Weights of a small GPT-style language model, trained from scratch on English Wikipedia.
Training: 110M tokens, 6690 steps.
Each number is 128 + 32 x the weight over the matrix's rms, rounded and kept within 0 to 255. Layers, rows and columns count from 0. Numbers have three digits each.

# layer 6 MLP down (transposed), 448x128, rms 0.0631, rows 205-241, columns 0-127
098146193116145092095078177109129102147181158141178059152171108167157131126140139084174133117128139103146100108067111123171139132103086161112115091089104107147125167148152104120166143099115179138146111161198135132126128076164092108088125111109179125166095156102200116064143173097108136067061123158146150085106100159138152152047144097180154096155073092233149137156118123084113088146151
132093126114038098058204114138132138113130106097123102148086174141080130120182161170124118131092069120130199099125189126114148138137086183131118106090166096181108124109111068094105092113164172247129120136152139096151152178121108142145122123213112088055085122112141125158114130135109149121186068156109137114170191152101134183068148185128091177153124125150196159189057029052171182069105
085165119108145114118110107140128140036191137102157158109175203122113186095189113138114163092138134078126103181101100107139141097161158123151107132158093079173097145154168103133031196093156191157079153110151150123046090147147060184131176095121079133154099131118152106148157127124161105127113156118082139083094173072097120157138154094203127155148142151116185081136078162113121173072133
145116107146132132136139116131126095082122071137113152116065123182142144133108156173152155148127121151120125133116111143102115143147096126127162163166109131138193137138121125117092087088104120115115067145148132160128153157120125135128158116101148132135125120120147128161126120146113063125111090112136146138116147132123148128103173116169107104141126111149111110136146086123104154152135
138154098131092151128127112128115093171090118088125114108139152118126152143115130138165135110111140142138120101124172135140121069139136137147142122142125145145104137140132135118129137106125108100157112128127162117145128138114106175127097090139121144129099143128130110114124131148115076116141115132171122160140138098161118099166138139141167114118157104092109107124108146119132116155138
077084099098124130119177156124112072125112129137085076181154178126126107134151096161110147160061187152055108135205109150108091183060185142160149110112046123136110121158135132106177137128170127124089140110141112101125046109116162137093162137107108154134099042147129193102141166154156094120156119144142121189147160111186165106146086076084060079159138148180141143161150136147173058167161
117124158117075153148115138143122090194073107134058120125108155165167128151092116136113124109121059158098168102099180139128165075049143184159161162100115093120138131102123189099144160203122134151107120105148108078064189102145186073111151120159122112150187143139134144152155120164081168147132111114081127100118097082147156091132148187158132145129119122114145147148146160069112106097089
173111175230127085081128131123123148146089178099116102148125211141117162116123130107121158143064196146148149110175031171159161160176152118123111133124080107185130174123083138100129116042131104143137161149129062153072106228132121106132172138089108128096065118153096114168084111118126105144080153130083119191136153127169075114123128121060111114143174104092187138096095083114074148166207
192154110094121140089088158085116128113100159163082128107128112139166123178096126145126146087094148133156139127147089076195108147104161137107084085108136107087176129126110126149101149117158155099162170117136135105168185049175160117113128098148176080181144082129065186207121108152208137115124067132133123156102212103161100123094096147082174095160095115142109146068164147076094133130142
111168120142130158150198144154128111172148060140079168200106115098109097188109135100106176092169133077104205122114125097115108173206131070178138083148173111175101084089138067091107140144181115135178155098135173177125093141096198119127165099104139151135098082088153148132163126085129117132091091094111163056162133109145139138130055089161115143086067135090145162138187100118137170136136
093129131130162144106112154112141115137146113160164125122148108146153192093157116166125123126112159127113114120126045125120129067102101107096109151144147137125161115107151158110100123079143170088159121137141102119134154151172169124153132159123095157111130082099145142126136140149148118138104099106110080068135157167105121132104167077124172090191125098076160092133207095168137118101131
126161138093047068104123113174132185099085160045145143123132163190118056043065149143080128105175158124162149160134154170167124083106135193121061178137145173109075186204093126122151112167174153144101090189176096083114112143131137102161143099152102088093121148143104101089098109154116122154150095149148176095139098091128166118216086146102107096186126105092122058139167176157155106156096
133081111119121141144144149121143132087148094133138135168140043159140120179187145133160102141129172176131114146086118078129171108134169113137124169173120147069167163123149120168130135168112152212135067120188143124170106132092159068181102160159157151173124116173134133095104087151146073179123168110065128066158125180100081074136125084087134072097127091102101111171103114058101086095125
142118156086107181111136164158169154148095079169160167132127150139094111156160136140125090161183136102182135094111129172139055080119143215119129101100144163154156098145100147125112168145098184136170070071167072148092104113123122120125119079124122156103085121118094129113190127116146081133122100081118125145171087082129135099107144178112109137138140137121104181103100134125168139115150
101121195082150112155128115150126152174114131188171127128132203190140092139054122115169146107028162147124120150169142152152142099127083193138126121160081135112099103137136080144138135154123138135137108176079046186118094184093111134076189145156159167136103137151134137071125120127103111079151146147081102105157148147151114168067006152152104163090107163093120143176140115081077106128130
134094153164179097164158118160134142131169107083122143122143085091187149136136080051148147071157164159124052088130111150090121162140148149049150136133110105127104161119165061120107134101083138117122142116133103226120106157239134153137158154124113138051157089156141165171077082073099117126101177076084125117129131149171071082142138104162212107137209083081130141081113148209136079199097
177181115110171164159161095139179176118090109054110154061112133134108146143050171136101025113106108139158090162078072185150127164083113111151125113110118143063112074080176144182077101124118123145178149165146150178117059124120054122105145129102167136161140141140141099143121143186089107187085103144110123183187099156141148166136035168088193153116191112117175112111170066118115128130117
125110108076140057135148146098141108079166150172132096148161092184124108147163170129115212134111172156113121060132195092152098083115141102135154192108122149128170073138085107123147110128128118102085153151149104111185158097149173096099073161120112120179078102152152119124123165139097105139030067161116073114163107188192086085136142137107159116110148189162045231115179198124124108122121
144217112113158163168152120170100164166129080134158125129077138131154121103147140093162132128075131070135126134138168125065157106153110127140110111153128055119144107119070156186116146121149189138109183116124081141141144060148126062162145120087100129178145124125128150082111128142151137123166134089107122076065151199125102146211150102114170122085112064129140125133110071121174098155102
075130098109067105187142097139143120116161186085106169161124174109038126126173163132107141134167093112178147144083100121092166099100135144091103144094188127100060115067155159127140095145183162145128155091152121116154192139085137130127099085113115085170101179118142111083132127159109102171103102144090157105136186175200136165094081163099111178123080124101119160132095158166129111179112
168106132115092126154154102132115158116125115111137156116093112127140124128098134143099127121151173136082103114172108123084147118127145129165149114160116118097118154121181127106137114107136138138132168127115123141144139151138132129087108122097152090106157084089100155143099157128143170123128127138151173152124141172119163137074140166098070102121125135152104128103138098110149159133151
076138139225178143072130123160145149099155137129120102150134202110077149203242128190141107121111107106125125210138151140152089167098132180103159103126127120164171155137149097173185093138147150125038116121113148129091088078205107153106123188166070050094109101118112081088081154124133128073121105005063099160197157086189117105078050152128168163113109046089103135171161072184121137153130
121181107125143145124116085092103117115103155143099110104157083131121135121103110131183153122149087154169133102125139137121092114100145131150081108095185107128145137108105091169140149173160144095100189083046129161187155070191135167124139136107137100133177092104143124092132087099124106171122145111130167127156143102148105158115114149137144113098161167143128089122162139137026123143156
136075133141179131079096150131060112064181156210134161134127166077168119123107148121158142163157117145140080123117109126091163146187095098161153106140147105141144095141095112138129114158122100131146097128111116088162112195184137123120091153079127130083126119137105091127150157096145173076165160133090132152143165077121146127087123128155158191077148089155155148153101082141105074115101
099056189100087067183085084108175081056093105144200117201121174151096141065119141128132139130102166102123115119119175048154151133122112128104166097116187081135160119116075137135135109200165127111175161075138085117073122212173134127153136112148068105172125125113096116123093133147158131137090177155087153134174214163082156143202092114126178127040101120153120129117099152105114120114210
103088113065182166106149155132184159141129161156101040121125135105142128120163181190143136181109164096092121135139188110133090141149119131156093112159047114146080128170164183150102184171145147153149025167051161128086108171103134107112132204190104076139081156095082065198144113148124138027095047092205167131134052088103133109117163113104178136189146120144094127132183156079047077148120
071142127137135139121096114118146106122115118150100134117114153154106146137123141129125123114144143151135140122135154161156119118118161102114172139141111121118142115104098149088102069098153149139109114141116111115141125147123150146115133121160117138125117139121146159127106127132109150122087125100149154148125100125127110124144129119100141128163122153133135129144154095094119148139144
058116141123147193120103159122100138144140140130127125114180121142163166129148155100143157073124117197122139123079126115147150099103201068132186110169149123167159076134081173188166151122148115102110135131117152186142143149065168148135114107122166131116143148137151064102118123183139112112125080101088116086171096140089064144119181121129045040134135118123160137104168097176103056104110
146111137092128155143136140138137065107137126149125126139135112113091146158120113127140110150120156143125122153113125150179155074128140115183149120126156131130117108138146149159105119108118124147118178138144140057100154111101139125168116133086120114130129140135131118135126134156094126134159133127106143134117094170099173094136088155118091141152139154099117104172104109122116145083095
104173136057147121109178032212118084082184118177118143101066104140172128126109156096188169144030121114162197136125090150129152134152085107141162146101186127160150154112178154126148113126160111157120114045075142120090149177134108090140093105145033170121124121133131152106111107113178164045114116097175172122108145142093116128145106135125187084093143123116108119139104185160074150160131
162132119153117104159155158158134132162095128107113132110131132107168141140161134161098092105124134119108164101154157118150089138152139104064155122101200120145148153059086142151156195131115150131130090121158125075166176184116151141078135101130123101112095081172138094137081121118146159177135182140124117079132104073140120164181146136110115094072160157102157071110149132067122076110145
138179150120144115134070132162140219096142127138104144123126134156179139095084157150108130087059117173136148112137120165098120117092097107109125137105096109087148130114178122147156130114140203124104170148092151101162121170107207148157080139071140120143187098135128089148098089109122111184091123110124042154172154097144125117122196152169112137127147169108146051104069112114091119132131
111117120150122164108160204085105132101111071167072077156101111130144141108157103097198145177138171146087185115074097098112169132137103113157126184108120100203100071089067140080081136104141131163219199101081106101166134184150183153130131111136109084096171090104101145144080124146119133104193125135146160090120140130169170128152090107153132099122128097097127124120155162159207116178092
136149159124079196120122175049138063200078116125135096177096188130123105109102115086162160109133128150109124100161095089111120134124144133130087165115112145161097136154135072131105172132141163143121141060144104117183149145123141114134168186143119160165058134173100144163147089125115107109124115151197110078130025145178135125149202146050153159083076158110095128075103172129155123132122
152096120081131117135141141153052184050172135136145121088118148141090153123108140160177181151106080169224124148087151149096067177110100148154128123112109160127175116117100131092087180179144097145137145145153117127176129164120134117114117165124128017176122123149141132112105088117112154151089112154137115099164098140134167117084133161100093115127209135084126114132094121125132140115095
121155124165106150147112059079101140155133180073143169114112134184145102131139126185146084159089150147052107160124104091144154137123185145174178052119097140111177119117137087047096103145173154127171151146064092054119162097187243148132081166126142102112096140103200173135157133174060084161189128095106099157124058121042114128109097113072171135137135142117134153182097122117108147137138
130133108087101104129186197138144147122118070180077195123078150118155036142084152058090126102178153169182100146167071089084154106110158140189031134136116112093212148094147140138146060097141188166145132106150115138119142156171084132197115128110122127128199138088121119132127126097100106098150096198172104088181109106144160092125192108128060114118141178103115117093164201139125076156122
# layer 6 MLP gate, 448x128, rms 0.0671, rows 206-241, columns 0-127
206075180169126160155157116145148118165091174166114107162160088114221109099129205211113114124118124109013087074126074134160121191162140130137141127105151092186153158066154095120167105155156127160178076130101078109117169114187122156143167077098122103086086108048133144180117171113112048136094125088125172126141111141146128121113204193134080097192065163100133143105110080119125085113119
114136140129082137152091125103101127148139097156116176115203060170169152123137173177051159108111142115208104126138098119126083089076140097131139093105168122151135136140101125082110158173133167049134121139120121107129155122048170044180135135131088111128169166120141108129150121119159154113134118048166145122075120094123219105103112162164197135077094183135145105155118159152151152125169
133152122146115115150173082110142120156112112161113096094075164125149128133136099144174133111134148153140139136132110127095137097168175147117130109135124102115117103153138103141137108111127147107105127151115139085155177115139121099118123113130121124133084138163136123108138128130121114121108098157179119122130099122112089103119112127131113098130116152133148140109127141175138091120155
131148101163137110126148117130121082165117121139149090134112140140138121136143121125123163154114135075112128122072119105096108138170150141129111145112152142088132125134149054103124122130148125113122117157124166113129094119155137097120135118121147120131108161122119135133137122123144096115150127129182078145116105135132098143146129145142124103166145154103142136177133116139105130106163
089063175074064084157100095100086127089148137125122102085154138150151118135222057156154112182088162126180168148222214074185107148149124133083146133152069124144133120070106137138170221123139096121148135122132113170121171096155169155134096127080097144101114138153126134089177157031083145159129136105184110110042097132166087123130076093134126119147127097116090129125097169129114194156150
054117151108127172169125087171113110095146108069091114103132164072077140178126083142141123094122155171109138164083092144078160138119117110145168151124117212120084137185126094122068191130203156108098155109126104139093119159172084160100157167094129167056141163142183155152147114108077094148139209093108146060140065128109115121122135153171122193122109066126132180120112162097190084137147
133159120096095137113172175107148081101143155132112114135121127168152096156118095087158086133210149133136103157119033154125138215148162133166110079096124172164174156185172117134104141134151126110159131160076088137111091195169125175116102124171094110108057139095142149117141041162166148042112135169149135190142159098135082176130161032066131150068146158123134098108155104095150103048147
077167049181116161103093088075122109105110180183091136126112142076123124153072164076147100069167136123206156126195117170129200145115088098167136048116166178078182075129125119109117114135119131099120155114093152131134171121114133104121122071089130113162148076153125126140163125119100137125138119171173157113151159164135114112138199139138146165124138117189078109099102158126132088100087
118144167029085077105123135108091088142118138128092151160162095142085092125135115125125149190154142082179172149107126189155135166146192162086060095099097154152180155113126147162098085032078081093144105127123140133069114168160153134165125122090145170110105137162121134113114148176125053140141134145124205184129126090154047167079142135074129108134123144117177181141119128074093147149104
135156129120111082101119128135093092126126139116152127121088117122090115116136074169117102182161070108109156124143118175105102140163120151182094126098108133123161136086127152128161141149149066117137099144095193150098089130154139167074159102130155139165166125112087204131085128078092136116150134129111089111123147115135173148135102159187167131146156153131137139130101127097093127086118
148175155104220122145153141117088170113158141101143124180049151123161133144136148100111122161194136113156156152109142107158065123127118122172136065098105140120216147047173133121134102053144134167130071125154159100114163168121088112128062132161154047113143129173176160109112186136124092089174071124160102072098150066169163059124188123114186181065138121076071123083137125124098115042053
159125127090111157138131068119105126145102118093167138147089100159111137092115095090131154134173141115194110083117084144148129127134109161131170110131151127144070213105154169127022106131138123129050134121086085123172097102138123157160126086135141167062117136113123137141056147152167151090182163108160131153106164143111127104143146120131094079139098135115142179149136090156168156111181
146151113164114073169100116153102114116120068135147151082121120173090151104135122097099087120075102108121084178148116088106144156114122147147144171093175155135113142107111101159107093122133115161166191153148086135106111179086091150151114123175160085117086104115133125168163170135156125059165113131119122124112196142104145136094121096087171075095135139122150116144131163154170178111119
151154098190089159148140074096104146161175026131116073105156122095132149150132087119140201078149125142153101105140140143133108084129113137141146079132140157181155140108107154194111133128118098147158082111129172063125130055197178096149131090061135176103091093144134161107130136123175102139153141165183115158095109225151064044123180100124074113097109154144099168092159088166116137084112
125121227152136114127153056096049058096105141089181081194042132180174107086154113119101058149160125124080137124080095125184210144106109115117154140139094143111103095120145131111132079168101145166154055159090162120139163192073141137116118127112210151050222114103170141056122132120144141133116106053102118111082213065175208190135119110133115202150139078151146159148183183122126135161126
168146115084115108140167121141076119075184125143120116092113101150210084155131111168111217088160122118124097149149173162128083079094136133144193124066162087136087160112194214097138143118149195152099164110067058119110142123133128088104096132106057068152176111173150111100166133084148090158143098168179128177174110104172149120111136114188108180147110107065091157140117115158153139138124
134063099157075153159176156166169105139144093111085121143153134144158106101131129129143063152084081224132134141160130215141136122199091114118192085140147108029158135101158126130097128080094128107131105077132116176149098163117098136156137127119163167166065087165067110187156145055114164127116130103120099119050114093055118063132116173087077105134142111105160118131149160194147156138177
107152132120089120065123188101134128167087092118171086109116143106156212122102149145100101152100068081139145149104113154148197139153156104176135108138148117074193157149084086112138155118200085092144149121120120148116125147091166107111115151110101062197150163092088133139139166126140129125122179126160090094170128162113110134136125062115127127143127084102161124165136125098168147043155
153179114160141109134179154177170074122159132197160083123107102106156084129130079129143082166081135175149083141134096167149103155147203073111124069205142151117137168098133186161124092101130110125136062110148129218156139104103129078131087147112117176115086154109136100108131134160151114147145122100156116113131145062090139163123083067098155134105147112133093114117115141142214090135106
114108149181138148129156141141124145149167119108147169151128141127157075136189133100151114117115133118120164134147089157098125127100127074138112163166127134098129106171165104086139139129135138113115123132169157138143090117111152146115118105151153122142151092120148119136096127058135134170164105113112134090168135120142116099102155148165120094175101112072101132127167141139090105118124
136100114097087111155142099101140177144120183149132101143164139091109142143059162152119110106122182063189133116184065187159112149074090154181152051131125120157121149124109177105123077209146069078225053112208179096164155124116194121119138103096160123150097137091131036086124149129139144178137147134176174123077177185043156113065096091104113135109230114111096102155160079090144155129135
097110091163144118103118120170150150173151134142136149090127117118151091113111175158155158109130115157147099151133129133128097121158115104113181114110051127124159129157090108097128104156129136153110082140051082118092127140135106084130176135177096144065097076161142157141107115140088176177133169123138121169130133111157119119139183200168135124134123148139133139150105149106118141082155
060096082102132113074157109192152099144167088151089167151151133103112060109127128106132137178075141122168111146083058163133152130187164164179118094079120127157126115077127152161120154123127176120130105092182167126112187178144151096171107165140194125128119117182182167104195166160151111155165126101123084146118120138193102084109173116100114095093127201152088094080115136077106048149093
094088122123155138108132152076123126119079096166109144114180187136202123088133192104129136148085117139189133105197085103191120139110163114143129132126095169233069168131160202140116122061114140118090065146145145113068060160162133092070151065076162081132135186111161139165155157134103172142135026082097124107151118139163142106075147184094126156108218128104092093107080156119128129105152
121050129131130134255169100061084078074143084091095148126116136093132149085141163126102135146182134097131185122144048155073165165167104093122142131121101128103162154085206097170223143104113171107154144115091103124096128145154103143082100130198097158155193192053097114149120121145096165094109165163129080179155149116143098080056095087183130142137150125118183108157112114118086120083119
118145111129162149123089100143123133140174128107106118179096142110127118092118120122109133124114184082118152138145145128138109118115127164127134151131105120113117140098105108117104131104157138109105165148152077094131149112156123120140146113132155129128137129128117147117113120139135159133105120155122118100129107157159139139133116151119118109144138155136111108114105112161122146133148
094153133130161073166183147064140169180137153162143106138104181120123106093147088109141099149087130168131120075111068110118109124146105117130138100127146208187137138136104104096130109125057146114142109114199187105157147106104121184094161182119112145092141105200169122125158084120097165129119118159165049079172115177087151129133143127125093084129169140061130104178124129115043110077067
176127173117088122116157126086116141133108115140146145122090149173113131079147143128098173124082190103116150141123109092150133109157135100170122146160162158091159107120167101148131136107134154101086143079091123113142113108067097145109144122097117119138150150139116131121150148159120108122200144118130138111111153121122121130099144131114146124147070148118162091125095145084123181125114
109108139114144094135123155147107072154050190124150175180166120073152125115117172005121152179127174174113147134116135116159155167100140216145175126125186024181096097088102127116143168175114104137116067130117077115088132172117093190131143065141152089167138110140128081124117165209108076152117082132111098124092132097076107124071175112116156142077087126152107186125136126241152153162115
120107113125106116171163094077174133133136117123094129094156153105140158101119110169134125090121186164139131128128126145127136092144145127109095143064159176120161128136085149135126129175080140147159132145130079131114100116176062115144131138102141179137090153099127112133153141098078192139132117104105130164161093128204107151166113163111139124117140099171188053125123141141080122123130
123100189120119081144133158105090101132131148165103113165050157107059120152137116064145126144122134125086167134086199136117171147123134197129193101162155113176143086119116154159137115103134067125087081102094208054134120131081190139073127062145132172112139154192098161078160171136133160138075129076104153116120113164109112119123120122151122152140139129119144128105139123112120100156116
146133116121074056193125127153097174235126145120150134178154172086183102151124091146101119158162154131118162064140168168125143136126085097166175201095142125120138126160117157142118167114090147108080117066079124145149147143131117144166134103111108078109150134089051192138134146055101091154130135118117062102136093118142078095187105138158120097098126153088155148143140122120126133112097
112141140152167104125138126129106102142110092145137156117167116138028158173112113103103134165125157164172185122204131104121132075104129116135135098152120131142107138111073081085171112205109159155141125139154204040138094114146163056088152105171140112136088148090111182106162144111159150175107088140150051135147103169152179112074119128145028146113147165147114133086131115177144164119077
232145146085171094133126171138181119084097148149093118148105092159127120104142191153106139207169159200130152133111117120155159170140095137151155165152114088151166095147102071142131120143130205182073142141080156124085110122095123141086131105151128152087132107032150115161115095161097111136114101136135117131056127129094157142111107115116181170089102136109135155140182085085112105082103
090210096123147187077144151092055164093154134148165105118155133179154121170082115142124073124114115176213115135128112103177142136119185083127065147108120122141122131119121155098034173127095085130096107076100086158163185156087132086205092140111103117116118130140137110123141136148097046125221153107116203131094087114188140126167156089119126142139083131119170164202140104114096117111194
127156137130109139127139130083116074155114068099121121171122140157169102110171084104090120121100157183062195178048138160151147091118056112109109146148128172166150124155103118187082145116026111083105171113222155082113136118113084173043180168177092070127124102128172142099124159145044188169109225126155170171043114138117071133082109154161110165096145162138097091131096149176090149116121
# layer 6 MLP up, 448x128, rms 0.0682, rows 206-241, columns 0-127
108058102102060104115156094152127115193133153143224168110156120090189174118139155093051103105111136135173053121126119124086148166156132098147119175153119112111152085092169118058097090110134176130069138125166159129134021069125133114073179170053096108124123158188150078140120144092134101118100211097154150165170158161116087174139136136183095219141108162153151077133175130161104079128145
186156132131125104204160173045123107093167125122125123138193110188210151127188103140145159173104125101145149078132124093062174076117077084160143104148150127077154136090114126037173168164093151109141085138136098120166190156107084087078148089079168104089127088149106169132124105090128159116175169048074109140149146105067181184094161106158118109118153185094111153110077204139115109108151
130100123118116137107093130100110133123143131108169139140164103155115132149115106129099128142112101111108137145125142160133137147124124117133118156146159166150137125136142148109128166159112112155125109118139113127075098151118129132121118142128122124146144119126131128110144135146133146130154163093106131120114133139120159149100159155112128147075103121122125150098130118096114119103119
137152117138148108120114125134177140123125106150159148149127145145101146131118157098134136091117096116145102142156145150162131154135129150131137138160127126099149126179087136104108093141144115198103111123144113131096137134135145115121125157083101109118131111135118097139151125133125100111152166121125112114109169150129140128122080092126125121102125109108152137150136103137121128109152
152148109164197171191109177075110126126100109118141179114118072116191118151122209075140066134156150108087136151092196139171118123126145132107115103132148082105082084162114144155082066068128131043169195096203177147174093146172105087195096091142123170086093110097104184156160180112112116079097166103144084159154141072123114132149200102122148154146114123112130062153138159151063175158096
181172130092107140122153124119204071155065175146108107101135136134134138084132125127115190112138136044077073120193136101115070155114129165125100116135126127149167129172108138112175095106135134136144145151134086128131112152120116137154087081114105121100121076141129119142153152094193147129133100122132112138129151168154111098105092106114172068183227210080154131083146171173092125158193
073126089129142123106112084151114113122120117079093096130121179107108157086161164150083174112145161050135130124117162148139109081079152078152118134170116121147130134061097197131142132143080109110131153124179175156128137159105057055190163162090133130061092132126096113216069189105168119127120112093132130093131127103133179142117175143142121084122132205134147159122105180195174119119093
157113128152137099153185143114105174107115134133121061151102101190117122009181127077140175175126148046092128152125056124135122149205137130134186147087143140086173112124122092162129103071133087144111160127123103109135121135076114149197143171082176113087111092150151161171115152125081127088120123061153117127108107171110103117129109135099178097167144119136188118181047080121128201164140
146168160092126091169220109156115175142101140091136133144156080122140145126105162167125103115096142111160132111107144138158171173171097145120117097082077175065106154163115071112137163092102117146124174108128125102076050119125165158182094069117149122163115173131154123093182116058118105073138148148162117119158085095142088192126104133162156117093093120096127186128053148167115145107115
106100103146119120112095103183095097092121169108159116092129135192081111144126088188157086151115122138112137098145113153124068179125125150156119082084107105165118166103137154170178142148112117054189111131106189163157148123112121086136147124187138160141107120151117139125120138087145144149118161142085141155184092141137167111107129071109138147133158091144109176143071160164097124117127
113143142121121057133069123075093175147125133171141199074113099151088120090135103114099115180145105124185122165145079134074122069136155165140193184171097164096137048160129103097181223141098092158140194145110100160050172097088146114094104108128134077109164115103143165156091164117130108159095140098205154094115126191181159131135088081123111139109206115172123135142133160126133149138109
074114158123138189198091126119095155092121140053157110103160056203148120132119087154163141123163099116100150084192083174044107115109107167101145117093067126166074115176163136175127165108158096159050124137123085070115123255103117139097101079121122131098118199090143124150107127144142108125122108119205159138134136139153143149132136086191190162116090112157208139131083122072136172131160
109140133174137165108074119106138081142127132185137081118154152130133115129105113085095114181133114146125101133168130133112160130160182155135082090144137082130114105087123108106110170097127080158094153101200135108085128071119135133138106134110136118139180141084088095146080095043141163097142161091140119088187118092175118167147108156146110112120180135117165124126101161088111167173186
138148129104143175105153093083114115150163157122145166176129102113126081101104139153070129152153080164089161111150168058115075101138164066174122143131103154176092086079164102113118098142083123195148123137118104151097188096164142108124150128114111090078151127099093117143157133127100138083144150107139054085138153181129148198167105124136106162127150138150157080121120124120131127150206
124106121142064114193186139039090101146157102122111077128098048148122164095144113166096075200141162143125098119124162090162118080135163108127161092097091100184112167059128141151103159170130139148169053124134136119190132100042089096180113228098173093201151110103142124063166175185142109154157099144100137094143116100128123108143178146085127185120087138196081132194135145119127105143119
104157127135161095096167150110124112066145113185086122120105147124212116132175172124089156096149106150124112114202177105143131170110155106101150134143103150087089146101136137149155137083133161181138165092121066086103177190123147135171111133070063089096135080114138128108150163054170088166109126127206167118097130140156135130111137137133052154114140208056106169146086137137119140070116
122122091089157147138115064144239130124140089143146111086144101111180126128108126113070142126156158091135152093122083090084149148137154189068159108109132103199137149107104136155051138097145214122118139109091123145142112109144136105114082148117097134173153146117136127152222110156090084144149036126133100176188090123119128087155145103114112159111089107146143149097068201127122125141111
078122105088147136158113115153165141133132131160138160129111138123134076135177129184110151132090139120106156134181137134168128158099132122172093131069115143114088163100136099102180067127114116125131151095109110129114073161162122174123160133172141143144120169193125101135140129131115113088170135104113034116064140093151168164140102144207119088123196185089112145115125144140137096126148
140184123112218086116160098102146117119152128137155158124060145138104128131182063139143149102187162163089127124183130107181067106193121156103194113146130132099056177131146174166102175102094114128125069136113165132107204098101123095165068145145189138119092129108127133082114128153080117153098113118173079159170105133140141123108129087130077139132112150093106115098160164103111113141122
133114106142146108101132114154143160118138117123120118133119150082167084130152156091117128106130123116092107143160128152071120095103125083117130152125107134101123103149185113124114111175120138157126134119173134138182137148110135098128124094164125145152114141140158131131102110057138138156151115122109110108134132117126119120107169138170138063158095147119119154138186100152091117121100
102105106092225138119197095145142116096157103160088110132110100166143170117090143120161156147129192091094200119104000117136120100112190160129136154121133121079156118131115086070099107102090035224135218105091053102128194188122127130142160142161201109075157188146100172169160109069175172112143185093134156120166160074150111094194113150154093136121087176070125085128102144134118084179125
102115145090110099118161162137064138084134148125111143133165115125160123096122146115118130126172099176110114124192129090189120117123154170115099197095109098146132159119143121110125086162161156085150119108082154109084142140143131130061140119069137100141096089145145154084087171105069115114173125165124120097140062122128133142142125149145137102137209120126192160141141144162135180166093
114094122125090125036180108169086072184148125145146163148160136157131146165128121145096182121114164150122136115124088175122078130101110136139115127133076183131125180116190189140099169120152143121128121151145106118042126119185177115187102123127135080143091107169106147155130128123174128092159109126142100109060129072137105092181167137073124109148100193144077118142098159102080113145101
156137133087163152159102077159151127102135099155194114113117164191131147093115040148117100160137072176117194128141166161071095150115116133036082106104126149079097159118101044107150106131172129152110145111123106146126151083078153165211111199163143127169115096110110144125087112127128223151199111186144051116143181150108092133139125092161161063068171158148033147098125059126186060127113
176180131169198091120126145152204132081089182167166076137139124150111073077057126184097049079183076142180108115196108170121094170186102116136121083206127146124120196109124070128140143113135126106124161185230119093107092127153154137130149125048196103093108095214223123086081090151177123118084128121069103166126163141080086083136151128098103130183165142053081162118062133154119120158087
152116115107146112140118117101156140147123087118111147143156099121165132098138148106106130091131154151110128111176154126133163116110070132119137146142097133143147099116116150137099160111122152117124139155129093126140116119137120141171136126126144147118142124122096122163121144154109128127115076107131127132127143173138149108135153123129102118121165106127152096129101150128136114136125
111175108105078134142152128136195138113078098083123180134077126154118075128201163136096127144124133104116018125166151141110194186144130183111090152114143123074063153122136135158085109140085132125128136096176149089147166150030134118184131107191096086138150185078130172178197105136097147157130127191094061123153162158139168097114107092079157159045128156099143091108141079140162186105134
110093126122159111189123124120099132108117162187136167113136119147119141139137103120099076115140131092115131112112139087128135088097089136137125182146101125156162198112141123120101091140076068092117109080098159179133170152119101113120103114156137158146122083169100115146122090138134159096105128129138136120112105107149148117142130100158100118162156125113147093114162129119109120126152
125182207124126100100112169084130124127110143129145130138178117060112068130163088133124107158105109118110192106228108099125099111161127120162084200121107134161121137177140151119167110136186157147166111182152090101171126050137152114161153109145137092085114117162138140117141128075126156131086149194137121110110060179115143195091161138099097176100142134135094154131092061104120175120093
083111142132122124102153084089155133123195144107079132118158128074128155094144080154176110097126165130057094149143086197095152192116160108145120133125124129152076133106096149149120153112138095128138131156161092178144141166130095109121119141111119188101092131096123126129139173155106153133127143115162116198166115136177075129165064097112147162092135117151044096128137154162131111129139
149213127141096142134117103124209150158056119116115149108145097096144103119153122105127135170125078068143100057203153110169119159180135080087077120187096112095111112147114141110058090138182105153134156113120148156068065147135152162161158168105128094149131130117094161144136109142119120157168093117150137093082116144111212110104120125059105138072129163132147136154152108137183150062139
094092170099097116142158118122114078095158110114085140101139118132031138129106207125152124147170093156171139109124118128169105137165178101133096122145106134106152186106152098171159121168096097116112111154090159152142175121149086141091109159142124167145155144175166161157170107091158137073100103061168082069174130186160129116092110103068111125135002229176110141111102099176077137175141
117060188066123061171134119091113121154116079134106143091135094162142155145140106138173130120115119146188072193148135148154107114116108133124119124170081137118093130146126136147140197119116122210131097146147156175139138068176143144110124144144116109164202132094072118145096107166199116152065157073152172117138111185116180112089122080146068142068163159103117080116136086151035100165104
114138092135129115196146164058123029133148184165126118171123124137075138087128122148133123131170153177152113149176091083087092161143140093137127139106149141109140128098159130193115144134109166139087147163070133163126065090133067131097112129163151122097154193128113113131104164179127128113090131135118181167105153069080146163143156097146093188044063137147105155174198113150155127123082
105202132182121173102136112116110081204099088130124072063169081136101085121147122131129100104105159100147165183069126148152185153107065154120106153145117124181140223089114057179120041105170022165121115106135154148181086155143152140129076105115165178114157173080104088107137083188130167133185085167104062138135127110177157154154124228128116105129152124136109155125137108130136084149057
105156091100110087128165132110117129103141129108095161111179214114141200150170081105129079143126168131078150144056130200126181121117139084221079228170134173085130110127132114082077144192068111162093112164119144100061072107077153169048111166164116161130191129130100120148132101164183178162080156088142117132109096094142131159159082181083125141093091124094112183079108081118070136108085